python train.py --n_head=4 --head_dim=64 --activation="squared_relu" --norm="rmsnorm" --norm_eps=1e-07 --rope_fraction=0.5 --attn_scale=0.175 --lr=0.00856 --decay_fraction=0.941 --decay_shape="linear" --doc_mask=true --train_tokens=253300000
Each number is 128 + 32 x the weight over its row's rms, rounded and kept within 0 to 255. Layers, rows and columns count from 0. The size above them is the row's rms in percent of the matrix's.

# layer 10 MLP down (transposed), 1024x256, rms 0.0437, rows 408-434, columns 128-255
size [ 57 108 113  99 100  92  92 113  93 112  95 120  89 111 110 101 119  40  94  83 103 101 126 110 123  70 118]
[[ 87 138  90 170 136  79 135 138 116 130 121  91 134 191 113 145 194  92 149 142 167  96 109 107 119  95  71 158 172 130 114 126  84 140 101 144 105  95  95  77 193 124 167 134 127 134  81 117 123 163 143 109 183  68 147 120  97 139 180 149 189 196 119 164 143  79 131 115 121 124  92 161 156  81 146  75 143 122  96 121 133 109 128 112 145  89 173 153 104 192 168 188 124 126 143 125  96 176 134 126 121  87 114 129  77 102 158 103 120 124 100 132 163 139  50  72  65 166 133  64 159 128 125 170 177 143 102 172]
 [148 122 144 186 189 119 189 194 180 178 107 129 174 106 140 124 149 152 146 129  81  85  85 135 181 181 168 110 172 132 151 148  88 141 112 182 139 104 136 118 111 126  76  95 148  95 128 160 154 139 116 164 188 110 105  92 137 128 135 168 112 120  92 159 121 120 102 143  96 156 114 125 101 121  97 172 125 179 187 134  82 110 164 118 122 170 154 127 113  80 123 132 153  94 133 107  90 108  30  96 110 145 125 125 127 168  79 136 156 110 149 158 136 169 159 101  54  90 183 147 133 135  81  83  99 125 114 150]
 [132  71 112 121 141 212 144 132 125 173 163 142 120 132 130 140 107 134 127  84 149 175 160 127 166  93 146  69 176 170  99  83 107 168 105 146  96 160 134 167  92  63 140 166 139 131  97 119 145 151 152 124  94 127 107 123  97 122 161 169 109  87 116 131  99  81 149  97  76  97 191 136  67 118 130 122 166 131 122 149 116 113 117 123 159 105 136 172  96 192  93 129 124 115 163  72  80 113 147  54 170 123 155 147  83 170  81  96 144 110  96 177 209  92 106 160 161 122  64 134 127  74 141 133 166 117 109 151]
 [125  99 126 184 132 123 146  59  80 136 144  91  57 129  98 123 159 121 130 144 134 136 145 139 136 114 190 139 143 184 157 117 183 110  71 135 133 176 152 143 127 132  90 122 137 124  98 120 153 196 123 117 100 119 122 119 177  99 135 150 102  81 122 112 161 107  75 131 114  95 124 170 115 141 155 107 116 139 157 146 150 127 125 120 104 110 114 113 162  86 123  85 153 163 134 167 123 144 145  86 150 128 151 131 142 147 225  95 117  89 124 111 189  88  89 184 165 147 182 158 161 132 173 139  22 161 118 116]
 [111  70 135  34 160  99 159 133 165 132 114 139 114 123 107 154  98 172 152 167 118  59 173 108  56 131  69 120 160 115 132 139 118 168 109 127 114 125 132 140 134 142 136 129 127 139  99 149 132  69 103 169 150 109 111  80  78 109 126 157  56 139 162 143 153  75 108  38 122 160  81 122  79 137 147 144  73 163 129 139 169 139 114 115 152 102  73 103 132  99  89 111 118 166  58 167 140 179 106 134  91  78 113 142 110 156 143 149 203 138 109  90  72  82 167  96 162 150 133 152 153  72 136  46 114 106 108 147]
 [114 113 150 142 177 109 155 193 181 128  98 162  83 125 144 132 141 176 172 159 101 138 107 155 184  76 183 113 122 123 116 114 122  93 174 102 110  99 150 157 142 109 179  88 120 119 137 141 196  95  64 155  90 133 114 155  79  89 132 162 111 124 129 151 140 163 127  92 141 132 117  78 133  78 127 143  80 149  99 124 135 131 103 158 160 136 188 135 135 202 163  72  84 233 107 110 133  96  95 125 170 118 110 134 104 122 133 118 111  87 147 112 141 160 167 168 184 175 135 134 173 179 138  69 185 100 128 164]
 [116 103  85 162 190 132 163  80 168 121 111 143 145 105  97 129 158  73 144 126 110 120 139 137 142 142 163 103 102 205 125 120 159  95 151 116 159 161 119  41 183  96 173 104 158 147 129 140 191 132 140 104 138 197 148 189 144 121  78  92 155 183 147 197  83  89 172 101 105  44 182 172 139 113 186 178  44 102 126 184 151  99 164 122 119  72 109 159 147 194 133 115  79  87 162  92  89 130  58 122  68  56 128  96 125 130 153 151 138  96 100 162 140 104 116 136 186 118 125 121 157 157  97 148  90 109 172 118]
 [143 178 177 106 143 119  84  80 159 178 141  80  95 198  89 131 149 121 105  92 126 212 103 100 196 169 113 134 144 141 154 126  84 123 100 106 151 173 108 143 142 126 109 126 126 113 115  88 165 142  86 139 136 125 123 116 134 207 105 139 154 182 109 125 156 122 171 157 161 207 142  78 109  80 146  73 132 164 157 149 173 155 127 116  43 144 148 111 164 124 189 139 119 168 132 115 124 114  70 182  84 122 142 115 113 144 198 138 121 123 134 122  84 110 112 156 133 105 154 195 142 104 153  89 116  96 113 106]
 [136 139 185 191 116 205 128 107 159 135 114 102 139 169 137  91 122 118 164 130 136 138  92 132  79 103 121  40 140 130 131 184 127 119 125 156 156 163  77 145 138 135  80 132 118 143 116 118 147 136 121 175 105 119 147 134  88  97  72 146 110 157 139 146 158 153 152 152 127 124  79 119 110  93 147  93 114 202 103 103  88  97 156 162 147 143 127  87 102  83 113 136 149 128 167 128 148  99 140 125 140 140  31 130 129 151 180 121 134  81 145 110 148 122 114 159 198 162 114 137 132 201 119 156 144 134  81 103]
 [106 124 159 112 103 136 118 143 130 111 113 154 130 130 185  77  98 169 156 122 136 179 146 123 241  98 131 115  61 146 142 127 148 148 134 128 165 118 102  79 121 114 146 177 146 142 117 155 154 137 133  99  84  51 114 180 124  89 133 133 158 194 146 202 145 156 181 129 122 134 121 136 126 125 141  55 107 107 189 134 114 122 136  99 127  59  73 166 137 157 153 109  77 121 184  89 154 106 105 185 156 127 107 136 137 107 130 119  99 166 148 129 152  98 125 122 148 106 139  85 138  67 109 110 102 117  88 141]
 [166 136 101 139 113 140 116 144  83 136  80 162 130 189 112 168  92  76  90 177 180 133 142 125 102  83 122  63 180 153 124 157  87 102 111 129 167 127 131 110  81 146 111 148  83 120 102 154 129 150 139 187  94 203 113 148 178  80 197 158 198 144 126 140  97 194 125 154 105  90 126 230 113  99 159 126 108 156 159  99 146 164 179 163 119  90 102 144 142 134  93 135 113 172 176 119 124 124 120 125 117 110 123 157 151 132 111  97 138 134 129 139 119  98 153  99 107  95 159 155 125 174 149 116  94 153 120 156]
 [103 182 208 164 165 130 140 129 135 165 109 138 188  96 109 139 151 144 123  68  53 129 127 172 126 104 153  71  92 106 133 111 162 119  70  98 145 171 177  94 110 140 111 128 114 118 159 101 171 133  66 147 121 113 140 111 136 140 167 110 108 156  93 180 121 116  87 140 158 143  81 147 104 179 115 217 158 124 137  80 109 158  74 132 141  74 151 100  83 176 133 103 167 108 151 193 113  90 170 152 113  80 112 104 121 159 126 171 154  91 168 112  69  83 109  65 122 155 166 181 159 108 154 108 164 127 142 106]
 [ 90 110 103  97 113 124 183 139 138  89 150  99 110 135 138 124 119 138  59 140 131  68 110 162 160  94  99 130 137 133 159  73  70 158 138 191 152 137 160 131  81 153 170 141  94 170 124 147  71 141 190 122 117 129 160  87 132 126  76 177  73 103 179 171  92  87 155 163 136 131 119 119 120 102  85 111  97 122 134 111 155  97  94 168  82 156 172 102 204 139 126 189 131 163  84 143  79  78 131 157 141 154 122 146 129  93 119 101  94 124 128 124 113  73  95 106 158  84 139  62 140 169 110 147  94 145 129 124]
 [ 33  91 151 147 149 152 138  87 150 146  71 111  85 149 180  73 114 101 154 144 110 159 161 103 120 130 128 117 120 168  51 123 158 147 176 101 113 116 148  55 115 122 144 146 169 123  98 125 141 175 145 121 145  69 170 129 114 110 102 131  97  90 147 136  93 126 142 115 117 113 128 142  50 139 165 136 152 130  85  86 188 110 137 153 110 124  93  99 181 160  99 114 206 154 176 161  58  56 144 126 105 189 159  75 124 151 148 137 114 158  89 179  47  86 164 162 165  60 142 166 149 100 139 112 118 127  99  83]
 [130  88 120 156 110 126 148 150 162 134  99 149  73 124 135 159 129  82 138 113 131 126 176  89 186 149 146  67 112 151 168 110 118 123 123 188 123 135  71  65 142 162 154  81 140 148  80 161 172 141 151 153 158 132 177 101  70 122 151 182  99 130 138 143  70  69 118  76 135 109 110 144 139 138 106  96 174 147 157 188 161 213 157 126  74  72  89 162 128 153  95 104 133 161 123  55 149 114 128 189 192 140 147 134 114  95 136  97 129 132 124 140 118 127 175  79 162 136 164 106 148 148 123 119 180 116 117 146]
 [189 136  98  87  98 144 125 180 154 170 130 193 113 112 132 159 141 112 145 149 126  57 139 120  85 115 149 145 206 112  75 147  93 106  95 159 129  85 116 108  39  83 117 117 132 127 194 147 102  65  61 152  72 135 219 182 104 106 120 126 121 142  63  84 145 108 126 143 129 118 156 142 146 114 170 107 124 148 140 149  94 154 125 138 130 121 130 150  99 131 135 101 126 126 174 179 129  87 149 158 122 167 159 128  53 207 129 131  67 159 173 102 167  80 127  76 125 127  95 119  97 150 109 163 148 128  54 148]
 [ 49 166 101 133 139 103 160 168  92  94 139 110  68  77 186 113 132 152 114 126  69 103 145 138 114 151 118 205 124 170 129 118 118 188 144 149 139 193 164 146 152 126 174  97 158 155 158  59 123  75 148 145 109 108 170 129 140 158  86  95 141 126 167 155 151 120 108 136 133 137 127 126 112 130 137 172 157 147 102 156 152 154  99 100  98  47 117 178 165 141 139 154 108 134 118 122  78 112 132 103 141 120 155 110  92 179 162 124  89 119  91  96 178 156 142 161 118  90 174 143 211 173 114 171  76 111 143 102]
 [147 209 132 104  98 143 191 121 114  70 109 141  99 137 158 124 150 143  98  81 192 168 142 102  79 149 148 113 114  77 105  83 115 171 136 141 150 152 144 109  89 112 160 164 108 130 172 127 102 113 138  83 138 159 158 103  98  73 122  92 116 128  92  85 143 110  81 103  55 165 196 145 141 108 163 120 113 136 104 108 103 120 113 158 134  40 142 154  97  93 168  84 169 130 155  98  86 111 123 112 154 164 172 164 181 135 104  84 120 120 129 110 119 106 142  89 119  94  93  99  89 176  95 116 132  95 123 129]
 [123 218  98 122  93 117 122 151 129 141 115 111 168 127 138 126 136 145  88 140  60 172  84 178 158 123 150  19 138 125 110 109 115  83 125 147 149 100 152 138 183 153  91 115 182  99  70  98 145 171 124 102 134 124 211  99 104 139 104 103 129 147 119 141 114  88 111 125 105 117 131 114 186  81 141 107 131 170  86 105 123 152 199 116 110  95 108 106 154 164  89 110 123 106 149  91 123  36 102 142 200 146 108 124 165 109 127 134 104 126 142 137 128 123 148 137 123 122 159 158 102 139 106  87 119 179 121 107]
 [172 123 129 155 115 120 149 139 133 124 101 173 143 121 146  79 141 100 205 114 169  63 165  56  95  81  81 101 113 147 144 114 118 175 131 160 116  91  71 108  71 103 186 141 127  85 191 103 160 195 160 138 168 130 142 141 117 133  62 151 148 173 143  82 115 139 135 138 156 105 107 114 168  91  97 125 145  75 184 143 133 152 139  88 183  94 109 163 191 164 166  98 117 122 135 146 156 124  95 132 152 198 133  87 175 192  92 169 136 112 127 183 143 124 125 133 115 140 138  72  35 165  54 149 121  85 132 147]
 [161 138 139 107 148 129 109 146  96 110 110 162 125  89 124 132 109 117 120 123 122 136  52 116 117  98 155  65 116  71 126 103 103 131 124 123 121 116  95 134 121 103 128 115 143 140 173  71 113 207 133 130  73 122 106 131 162 144 112 126 156 108  76 144  76 112 133 171 154  99 203  85 118 147 141 102  75  81  85 165 172  88 183 129 134 128 168 133 140 124  99  99 166 111  45 143 124 157 137 153 177 113 160 166 141 107 139  88 115 138 146  86 144 151 181 134 178 134 137 178 115  81 121  95 160 170 158  88]
 [136 120 133 155 170  81 138 121 118 122 103 138  76 107 124 194 164  80 114 166 127 116  95 160 135 126  94 163 114  77 121  79 129 168  75 141 166 104 141 119 136  83 136 103 110 159  92 109 127 115 146 176 174 133  97  74  65  42 154  41  79 146  93 123 165 110 111 153 209 102 110 145 133 164 129 119 147 111 113 146 133 114 116 113 121 136 124 110 188 109 120 110  92 116 169 119 145 162  64 120 100  99 118 142 140 129 146 132 134 102 177 158 155 125 163  91 128 159 133 185  87 110  96  75 106 142 145  99]
 [118 118  75 134 119 160 146 158 110 150 197 131 137  98  82 147 130 122 140 189  99  96 152  89 158 129 151 154 146 172 119 104 186  71 133 131 162 159 118 149 144 123 144 117 139 102 156 183 123 105  86 163 191 143 192 112 146 179 134 134 110  90 141  65 146 117 137 122 147 157 108 157 150  94  77 126 127 136 173 103 143 132 127 111  93 102 150 159  77 143 117 150 141 128  85 144  71 149 180 141 138  84 102 150 113 128 128 114  72 168  84 113 138 160 126  68 210 136 105 153 134 134 134 153 165 139 164 143]
 [158 106 146  90 122  81  46 179 193 177 118 102 113 152  94 113 125 155 149 145 186 137 133 141 124 137 150 150 136  84 136 113 126 171 150 169 208 155 177 155 157 158 149  75 138 125 154 122  88  82 108 136 121 115 110  97 125 116 113  84 142 148 145 139 170 107 107 141 125  24 151 130  72 121 167 134  66 165 133 170 100 157 111 182 132 137 112 146 128  83 159 165  84 102 131 180 144  83 113 186  87  89 144 155 122 157 101 127 120 132 151 165 144 199  61 101  95  80 148 135 167 142 143  91  73 128 128 108]
 [ 78 117 150 125 118  90 110 123 105 140 109 118 117 160  59 105 124 183 146  95 189 148 155  80 116 110 131 191 138  99 128 200 184 119 171 102 142  99 120 155 157 132 165 131 111  98 150  82 125 103 142 116  46 152 112 136 100 153  61 135 171 144 153 159 158  96 129 161 133 129  78 166 101 133  94  63 207 144 140 134 164 147  84 136 113 132 165 101  82 105  67 141 142 138 136 152 139 137 154 189 128 111 126 105 100 114 132 174 103 132 173 102  75 167 130 117  74  98 152 114 148  64 128 173 122 120 225 167]
 [115 155 123  82 162 117 118 138  63 109 141 170  98  68 128 157 123 147 147 175 153 125 132 110 111 150 161  87 196 126 159 151 102  98 159 148 154 138 127  75  61 169 134 117 183 108 147 201 136 154  59 108 104 107 117 137 171 139 125 117 130 109 134 136 153 160 119 173 169 127 137 144 100 152 126 123 138 176 128  79 129 170 121 162 122 140 138  81 170 100 181 148 113  65 102  75 142 127 180  83  29  97 104 177 107  69 114 156 157 116 150  89 161 112 108 129  66  86 154 133 151 161 135 139 138  87  98 104]
 [127 115 137 127 132 100 116 133 174 162  77 129 130 125 149  97 131 137 155 153  78 109  73 180 201 176 140 172 147 171 119 162 100  80 175 156 133 138  99 122 119 142 116 134 124 143 128 126  91 204 203 134 163 137  79 193 182  53  99 145  93  89 107  90 154 100 149  94 157 151 122 105 145 135 113  92 131 124 117 103 155 117 114 126 131 136 132 101 163 100 100 141 140 138 169  88 105  92 147 182 125 164 123 133 186 144 101 107 125 187 126 130 127  77 115 150 117 138  90  71 114  87  74  97 163 155 114 141]]
# layer 10 MLP up, 1024x256, rms 0.131, rows 409-435, columns 128-255
size [110 114  96 101  92  88 113  94 106  91 117  86 106 110  98 113  42  90  83  99 102 116 108 119  74 112 118]
[[104  98 142 117 105 145  92  61  87 183  99  78 153 163 105 130 143 104 150 150 161 157 119 128 164 161 166 118 100 146 128 122 134 119 130 108 121 114  78  98 168  94 186 109  87 173 104  56 137 158 118  75 147 175 108 108 137 145 146 115 145 125 194 129 103  96 184 172 171  84  99  41 100 202 174 150 141  30 147 123 100  93  82 185 131  50 148 149 155 143 135  83  81 167 132 133 174 144 171 188 147 130 122 135 123 122 129 131 153 153 179 146 116 155 167 150 137 128 132  83  59 139 126 106 116  91  74 101]
 [164 116 176 136 134 126 115 104 151 189 130 122 145 163 137 116 126 194 102 121 158 132 115 147 113  97 107 116 134 144 146  97 115 128 116  71  88 120  49 118 114 132 124 119 140 127 144 108  94  84 145 129 171 161  76 118 120 150 151  39 196 120 137 176  99  88 100  95 144  83  80 123 186 123 122 129 190 144 169 118  85 118  75 112 112 202 123 162 125 166 115 155  82 170 127  83  97  93 133  99 140 211 153  87 134  68 112 136 120 165 105 129 113 107 130 150 119 173  98 200 154 121 125 104 171 176 135 150]
 [108 118 129 108 137 142 103  97  53 127 123 122  76 128 158 122 181 146  89  62 163 105 138 116 127 210 191 119 151 217 182 157 107 167  97 106 127 147 163 109  83 133  73 114  57 101 133 152 140 109 119 141 140 138 119 178 147 108  98 147 167 132  96 134  89 127 151  82 143  60 183 142 140  94 165 174  83 187  76 170 126 151 122 109 173  73 138 166 159 138 162  90  98 112 120 189 176 159  44 130 109 142 131 156 113 165 126  88 172 111 121 155 173  86 141 150 109  68 184  85 104 127 123 116  92 120  97  79]
 [133  87 142  96  90 122 112  86 178 110 146 167 130 200 117 139  87  97  95 125 121 122 129 151 129 133  70 173 127 119 106 135 165 123 165 126  92 143 142 155 154 130 136 134 123 125 162 138 162 148 116  67 112 154 170  90 128 108 109 136 179 177  74 142 168 144  92 137 138 135 134 130 102  98  63  90  99 134  99 155  99 148  89 112 152 181  89 156 107 113 132 164  12 111 147 111 155 118 118 176 128 121 193 157 123  55 155 120  75 139 121 109 155 109 112 154 138 164 148 139 142  79 147 108 173 158  91 203]
 [139 141 148 137 143 156 139 131 159 116 104 185 110 126 111 131 161 170 170 131  90 138 111  90 201 136 144 111 144 130 177 156  95 163 114 112 114 180  88 163 152 110 165 124 124 170 121 112 158 193 185 203 140 165 130 118 164 113 129 170 106 136 127 108 124 154 139  89 133 123  82 100  73 162 118 121 188 119 186 210 109  46 116 117 166 152 116  97 174 117 124 105 154  98 171 147  99 187 129 158 141 103  87 100 131 128  98 131 143 105 141 112  85 121 113 168 134 141 164 136 158  74 164 187 144 113  76 124]
 [123  90 164 111 178 117 144 165  94 105 100 128 139 148 121 141 128 134 132  72 177 169 113 157 181 178 172 153 172 130 122 107 154 111  98 167 201 154 192 157 164 114 163 137 133  99  90 140 113  97 130 123 107 132 167 165  53 112 128 157  91 145  82 116 116 132 133  87 126 130 165 143  74 152 105 163 100 115 184 106  89 176 130 120 105 161 149 121 154 117 155 126 122 144 162 102 179  98 128 111 108 122 170 104 176 131 133 125 142 176 134 133 155 140  95 164  87 126 170 135 207  92 183 140 163 141  58  72]
 [134 175 136 111 179 108 150 147 102 159 118 111 156 143 154 164 124 139 145 128 117 143 126  47 104 126 154 127  54 143 144 154 153 157  98 175  63  80  90 122 109  70  82 167 196 136 149 165 137 149 143 142 128 134 101 139 146 103  12 129 168 123  97 163 124 159 188 130  63  63 146 120 133 168 111 131 108 142 123 167  82 104 145 139 123  90 101 101 174 177 131  61 143 120 115 165 162 148 111 136 112 177 171  92 173 132  79 120 159 101 107  88 172 198  89 135 126 153 172 156  98 175 145 190 129  85 178  95]
 [154 134 139 187 120 120 117 122 100 146 178  84 123 119  58 121 143 147 119 113 141  75  94 146 156 151 120 143 129  68 135  71 194 106 144 113 117 164 104 137 183  83 137 141  71 164 144 143  67 112 103 117  93  40 165 134 148 102 165 168 139  80 206 171  93 165 181 102 100 151 111 138 151 160 151 110 191 162 123  94 141 122 155 117 110 102 163 125 100 104 117 146  94  77 111  87 155 105 176 132 154 112 136 112 122 143 131 118 157 128 115 144 111  63 129 152 117 106 139 178 102 121 138 114 115 135 167 129]
 [102 195  60 160 150 109  66 108 101 141 105 177 136 118 210 112  98 113  95 169 123 169 128 113  88 124 176 111  81 132 129 152 110 145  98 168  95 117 104 149 156  84 141 104 102 135 115 113 173 118 179  97 151 127 131 111 125 100 102  92  98  77  90  99 150 130 137 138 146 156 141 166 103 132 153 111 192 145 179 168 179 112 104 131 114  90  98 104 167 127  90  99 115 198 125 111 109 193 153 190 145 140  94 121 119 107 163 182 107 134 133 116 115  93 144 122 136 153 129  91 118 102 193 159 200  50  96 128]
 [133 156 105 119 143 122 116 135 179 118 169 123 177 185 135 106 181 173 159 105 178 110  83 163 176  88 161 166 117 124 129  72 105  84 118 121 125  80 136  81  98 106 129 156 149 188 112 110 162 163 147 128 136  68 135 105 104 180  99 135  97 136  95 129 105 133 152 164  62 105  96 130 122 147  78 158  91 138  86 196 139 155 120 143 190 179 130  98 174 138 130 153 125 140 117 138 138 136 157  58 182 139 113  86 142 103 131 125  78 106 133 143 126 136 159 174 136  72 113 113 133  93  93  74  91  65 160  81]
 [ 93 216 139 155 154 142  91 159 158 125 107  91 130 168  81 149 125  59  79 182  76 105 175 101 181 118  73 131 169 120 174 122 167 138 108 150 171 124 143 116 128  89 144  76  72 155 112 134 158 146 108 100 100 117 179  82 143 163 119 124 137 147 158  98 108 111  95 149 114 131 157 185 116 112 145 201 150  92  97 112  82 120  78 132 149 161 107 118  92 102 113 126 175 131  88  57 159 188 182  77 137  83 113 129 169  91  90  63 144 127 141  50 164 161 140 154 115 179 135 161 146  84 132 186 167 123 120 193]
 [104 124 134 113 155 120 105 118 112 172  60 170 112 135 112 212 184 110  92 116 178 144 107 135  92 158 136  95 140  79 158 165 140 150 113  70 134  98 102 110 127  96 111  91 118 173 129 191 153 109 129 113 171  96 190 120 103 141  89 134  63  53 167 123 137 153 190 148  89 148 116 174  80 116 123 114 137 125 179 118  81 150  58 130 105 162 109  93  94  78 121 121 184 133 145 147 199 156 147 112 140 122 136 188 186 101 111  83 123 197 128 124 180 113 100 155 169 117 113 111 153 181 103 140 215  96 100 138]
 [147 190 127  95 142 130 151  72 132  90  66 129 125 161 173 141 128  81  96 103 146  91 158 140 100 174 112 149 133 130  93 187  88 122  70 149 140 134 139 153 151  96 149  94 142 139 171 143 130 143 125  79 115 121 109  81 187 104 115 125 121 102 147  66 184 139 132  83 138  98 143  82  94 181 112 141 159 135 113  89  93 148 115 123 138 168 106 132 154 155 162 115  94 192 163 134 103 200 105  85 170 100 164 137 154 175  92 176  97 155 104 101 192 137 156 157 142 116  99  81 129 112 135 160 113 147 177 167]
 [ 57 137 121 146 118  80 173 154 160 151 100 160 103  53 113  84 163 167 136 155 170 131 123 145 116 166 147 129 116 163 191 157 115 126 125 116 131 157 114 171 128 117 177 118 135 141 112 124 123 220 130 180 129 178  95 149  69 104 130 117 190 106 146 118  89  95 114 113 131 164 154 153 110 130  56 139  92 118 140  92 162 176 131 197 167 159  87 112 145 142 146 153  99  97  95  69 139 150 117  97 112  85  97 131 174 205 101  69 144 141 149  97 116 211 113 147 161 137  85 140 128 115 132 168 127 133 101 169]
 [157 135 167 122  72 105 120 105 103 115 125 146 123 139 157  78 122 135 119 130 114 170 130 116 103 195  93  97 146 110 168 142 102 152 104  98 148 193 118  81  78  47 142 132 134 133 170 151 133 128  64 128 104 144 131 128  92 112 138 128 140 113  95 173 171  96  98 113  88  66 112 134 115 142 177 163 147 115 158 115 142 118  78  76 193 179 137  55 163 131 138 135 142  92 115 136 169 156 167  99 111 129 113 154  99 157  78  63 139 123 136  82 113 128  88  79 145  95 155  85  85 141 181 126 191 126 119 134]
 [138  78 118 129 172 123 121 135  93 159  89 131 130 145  93  85 126 152 148 106 196 119 145 124  74 139 102 147 198 113 133  83 111 101 108  46 156 172 129 100 136 188 100 142 112 126 170  95 111  68 153 170 130 158 114 174 169 187 108 135 109 111 139 135 124 154 102 122 136 106 151  72 143 143 163 101 136 129 155  80 161  95  88 123 139  99  81 151 117  93 139 143 167 120 101 126 113  90 101 153 162 173  99 125 129  89  95  98 179 111 148 108  78 139  89 152  95  99 131 158 167 167  61  94 137 183 230 155]
 [ 87  92 103 129 132 134  65 123 133 150 121 146 167 119 120 109 156 106 188 117  90 177 144 159 102 147 107 182  85 129 164  86 112 109 137  88  79  97 146 140 134 137 144 111 151 127 152 141 119  74 123 134  78 117 133 159 100 147 164 162 147 189 163 131  98  92 162 129 173 120 130 139 109  99  74 116  78  85 176 162 142 141 117 123 174  75 114  87 118 144 119 125 117 132 108 130 144 128 159 109  75 108  93 112 119 164 150 167 168 166 117 122 130 167  49 103  94 102 170 165 150  94 102 112 168 136 167 222]
 [ 95  77 142  92 148 104 108 178 109 160 135 102 143 168 125 159 145  58  86  88  79 106 155 151 110 219 166 145 126  83 136  88 235 134 183 142  86 119  76 152 164 153 129 176 131 118 112 149 145 135 155 130 144 111  69  71 124 163 151 141 138 120 122 121 161 132 119 133 199 121 126 113 104 116 116 171 122 122 130 147 103 181  99 136 150 140 119 126 175 164 130 171  92  69 106 154 181 184 183  97 151 141 134  81 146 155 130 177 134 143 126 122 172  85 102 106 126  96 149 212 135 174 156 136 119 198 144  97]
 [ 55 105  82  87 148  88 143 171 145 136 138  88 107 125 208  87 142 111 130 111 120 151 117 116 132  79  80 143  94 147 164 138 160 103 159 147 113 128  59 103 139  93  97 110 124 186 162 139 135 154 178 166  74 215  63  99  94 132 116 143 146  71 124  88 109 172 128 145 107 121 128 162  96 160 144 148 181  77 121 108  35 118 124 179  93 198 124 128 149  97 136 120 117 105  97 155 214 158 139 104 139  83 109  92 133 141 160 122  73 101 124 188  88  85 108 152 178 116 111 167 156 131 164 133  84  97 140 144]
 [155 154 103 183  79 103 136 112 154 116 119 126 167 119 127 123 169 128 164 130 100 129 116 131 137 147  98  66 111 113 113 130 129 123 109  94 133 107 119 140 114 107 161 149 108 175 155 145 139 158  83 138 122  92 152 179 181  97  85 135 127 123 122 100 120 113  68 225 105 112 173 118 129 156  80  92 116 124  99 126 172 116 120 120 146 141 125  96 163 126  67 126 106 128 143 129 165  90 114  85 151 133 165 148 174 137 182 146 130 154 102 162 149 110  88 150 139  80 168 122 154 143 124 146 171 123 113  36]
 [ 91 155  59 123 110 131 112 118 120 123 131  85 131 184 109 138 187 142 171 116 145 147 117 128 150 144  60 120 131 132 155 194 152 147 119 100 176  79 113 164 120 153 120 172 158 142  97 178 138 147 142 118 142 120 121 175 120 138 136 139 159 143 100 114 115 221 150 132 137 122 104  79 143  92 135  68 174 146 130 124 151 121 139 144 119 132 105 112 110 162  48 126 126  54 156 132 103 147  86 151 113 118 137 205 134  58  95 124 112 176 103 105 140 157 152  92 133 106 163 122 180 120  90 139 109 156 113 126]
 [111 131 109  98 149 138 132 101  94 115 108 128  99 144  50 122  87 101 113 194 108  97  72 139 105 128  93 143 177 127 126 111  97  92 106  88 153 182 131 156  86 174 159 126  76 109 118 119 146 178 102 100 171 123 105 145  99 110 105 130  37 119 106 110  99 111 178 205 141 159 112 122 124 168 120 137 109  89  63 118 116 103 135 111 123 137 116 161  92 151 155 100 202  80 174 104 126  96 164 137 107 100 162 150 174 124  97 167 116 120  95 139 136 107 154  73  89 111 109 129 135 113  74 116 119 134 124 110]
 [149 131 119 144 108 115 123 124 145 139 138 151 110 143 110 154 152 112 143 174 144  94 117 122  87  76 114 144 132 152 141  74 185 160 196  68 150  71 154 180 137 179 147 141 133 180 106 119 107 208 154  86 116 148 171 122 145 131 139  64 185 138 127 111  92 145 173  95 183  83 137 110 181 177 133  88 136  93 203 144 148 134 101 105 106 118 178 154  96 107 127 129 106  48 111 135 174 145  86 121 123 128 141 114 132 121 123  99 143 137 147 108 152 157  99 176  87 140 111 138 120 121 157  86  70  91 156  97]
 [185 128  84 165 134  70  82 111 164 107 182 129 175 106 106  98  96 156 115 159 142 126 119 106  95 137 138 179  68 128 110 181 120 165 142  94 133 168  79  97 110 167 126 183 149  94 115 139  97 149  98  20 162 159  74 148 128  82 162 121  88 109 125 128  62 151 121 135 102 174 172  99  87 151 115 143 117 146 139 148 113 166 152 162 118 157  98 126 149 178 127 110 174 103 127 163 126 216 116 121  96 117 135 220 122 144  79  87 123 135 171 166 106 197 111 135 112 142 168 114 132 131 162 167 155 143 104  62]
 [110 100  63  88  99 117  87 109  83 128 133 129 150 134 156 115 202 144 126 155 138 152 108 123  73 126  91 176  86  57 137 148 119 174 148 151  83 145 144 129 158 132 102 140 117  93  94  80  85 145 118  91 110 103  78  98  63 139 176 129 124 138 155 136 132 114 163  94 190  89 106 148 169 121  70 122 139  85  98 112  93 137 158 171 102 129 150 152 130  93 111 104 147 189  77 187 144  95 142 119 182 134 113 119 168 150 185 131 107 114 101 184 143 154  66 166 137 127 139 177 162 129  92  90 127 129 119 108]
 [ 96 166 100 176 122 107 134 115 182 144 133 168 131 134 141 140 207 161  63 132 154 124 118 101 145 149 142 116 126 166 105 115 169 112 131 133 198 180 116 152 111 113  89  63  72 173 146 137 142 179 143 148 120 154 152 153  89  63 173 161 149 131 175 182 150 160 121 119 125  88 117  69 160 114 128 121 145 130 128  91 107 147 172 113 110 114 169 104 114 115 135 168  53 199 161 149 110 179 115 133  54 100 115 117 168 165 101 143  99 176 160 105 130  99 110 133 157 109 190 112 127 133 119 146 173 111 121 111]
 [186  96 146 149 157  89 131 124 150  83 137  68 139  89 143 170 109 159 112 167 174 153 104 107 105 106 162 161 137 103 151 162 131 144 140 105  86 161 137 191 123 135 168  88 211 127 107 135 101 150 148 146  93 134  51 176  90  99 139 176 125 162 166 111 110 137 169 111  78 158 104 175 107 120 114 114 139  64  84  79 144  99 118 111 139 110 142 112 109 149 100 156 136 132 125 126  94 186 179 136  84 120 140 110 122 163 114 174 115 142 210 179 152 160 121 108  35 155 190 191 166 108 165 100  98 133 110 108]]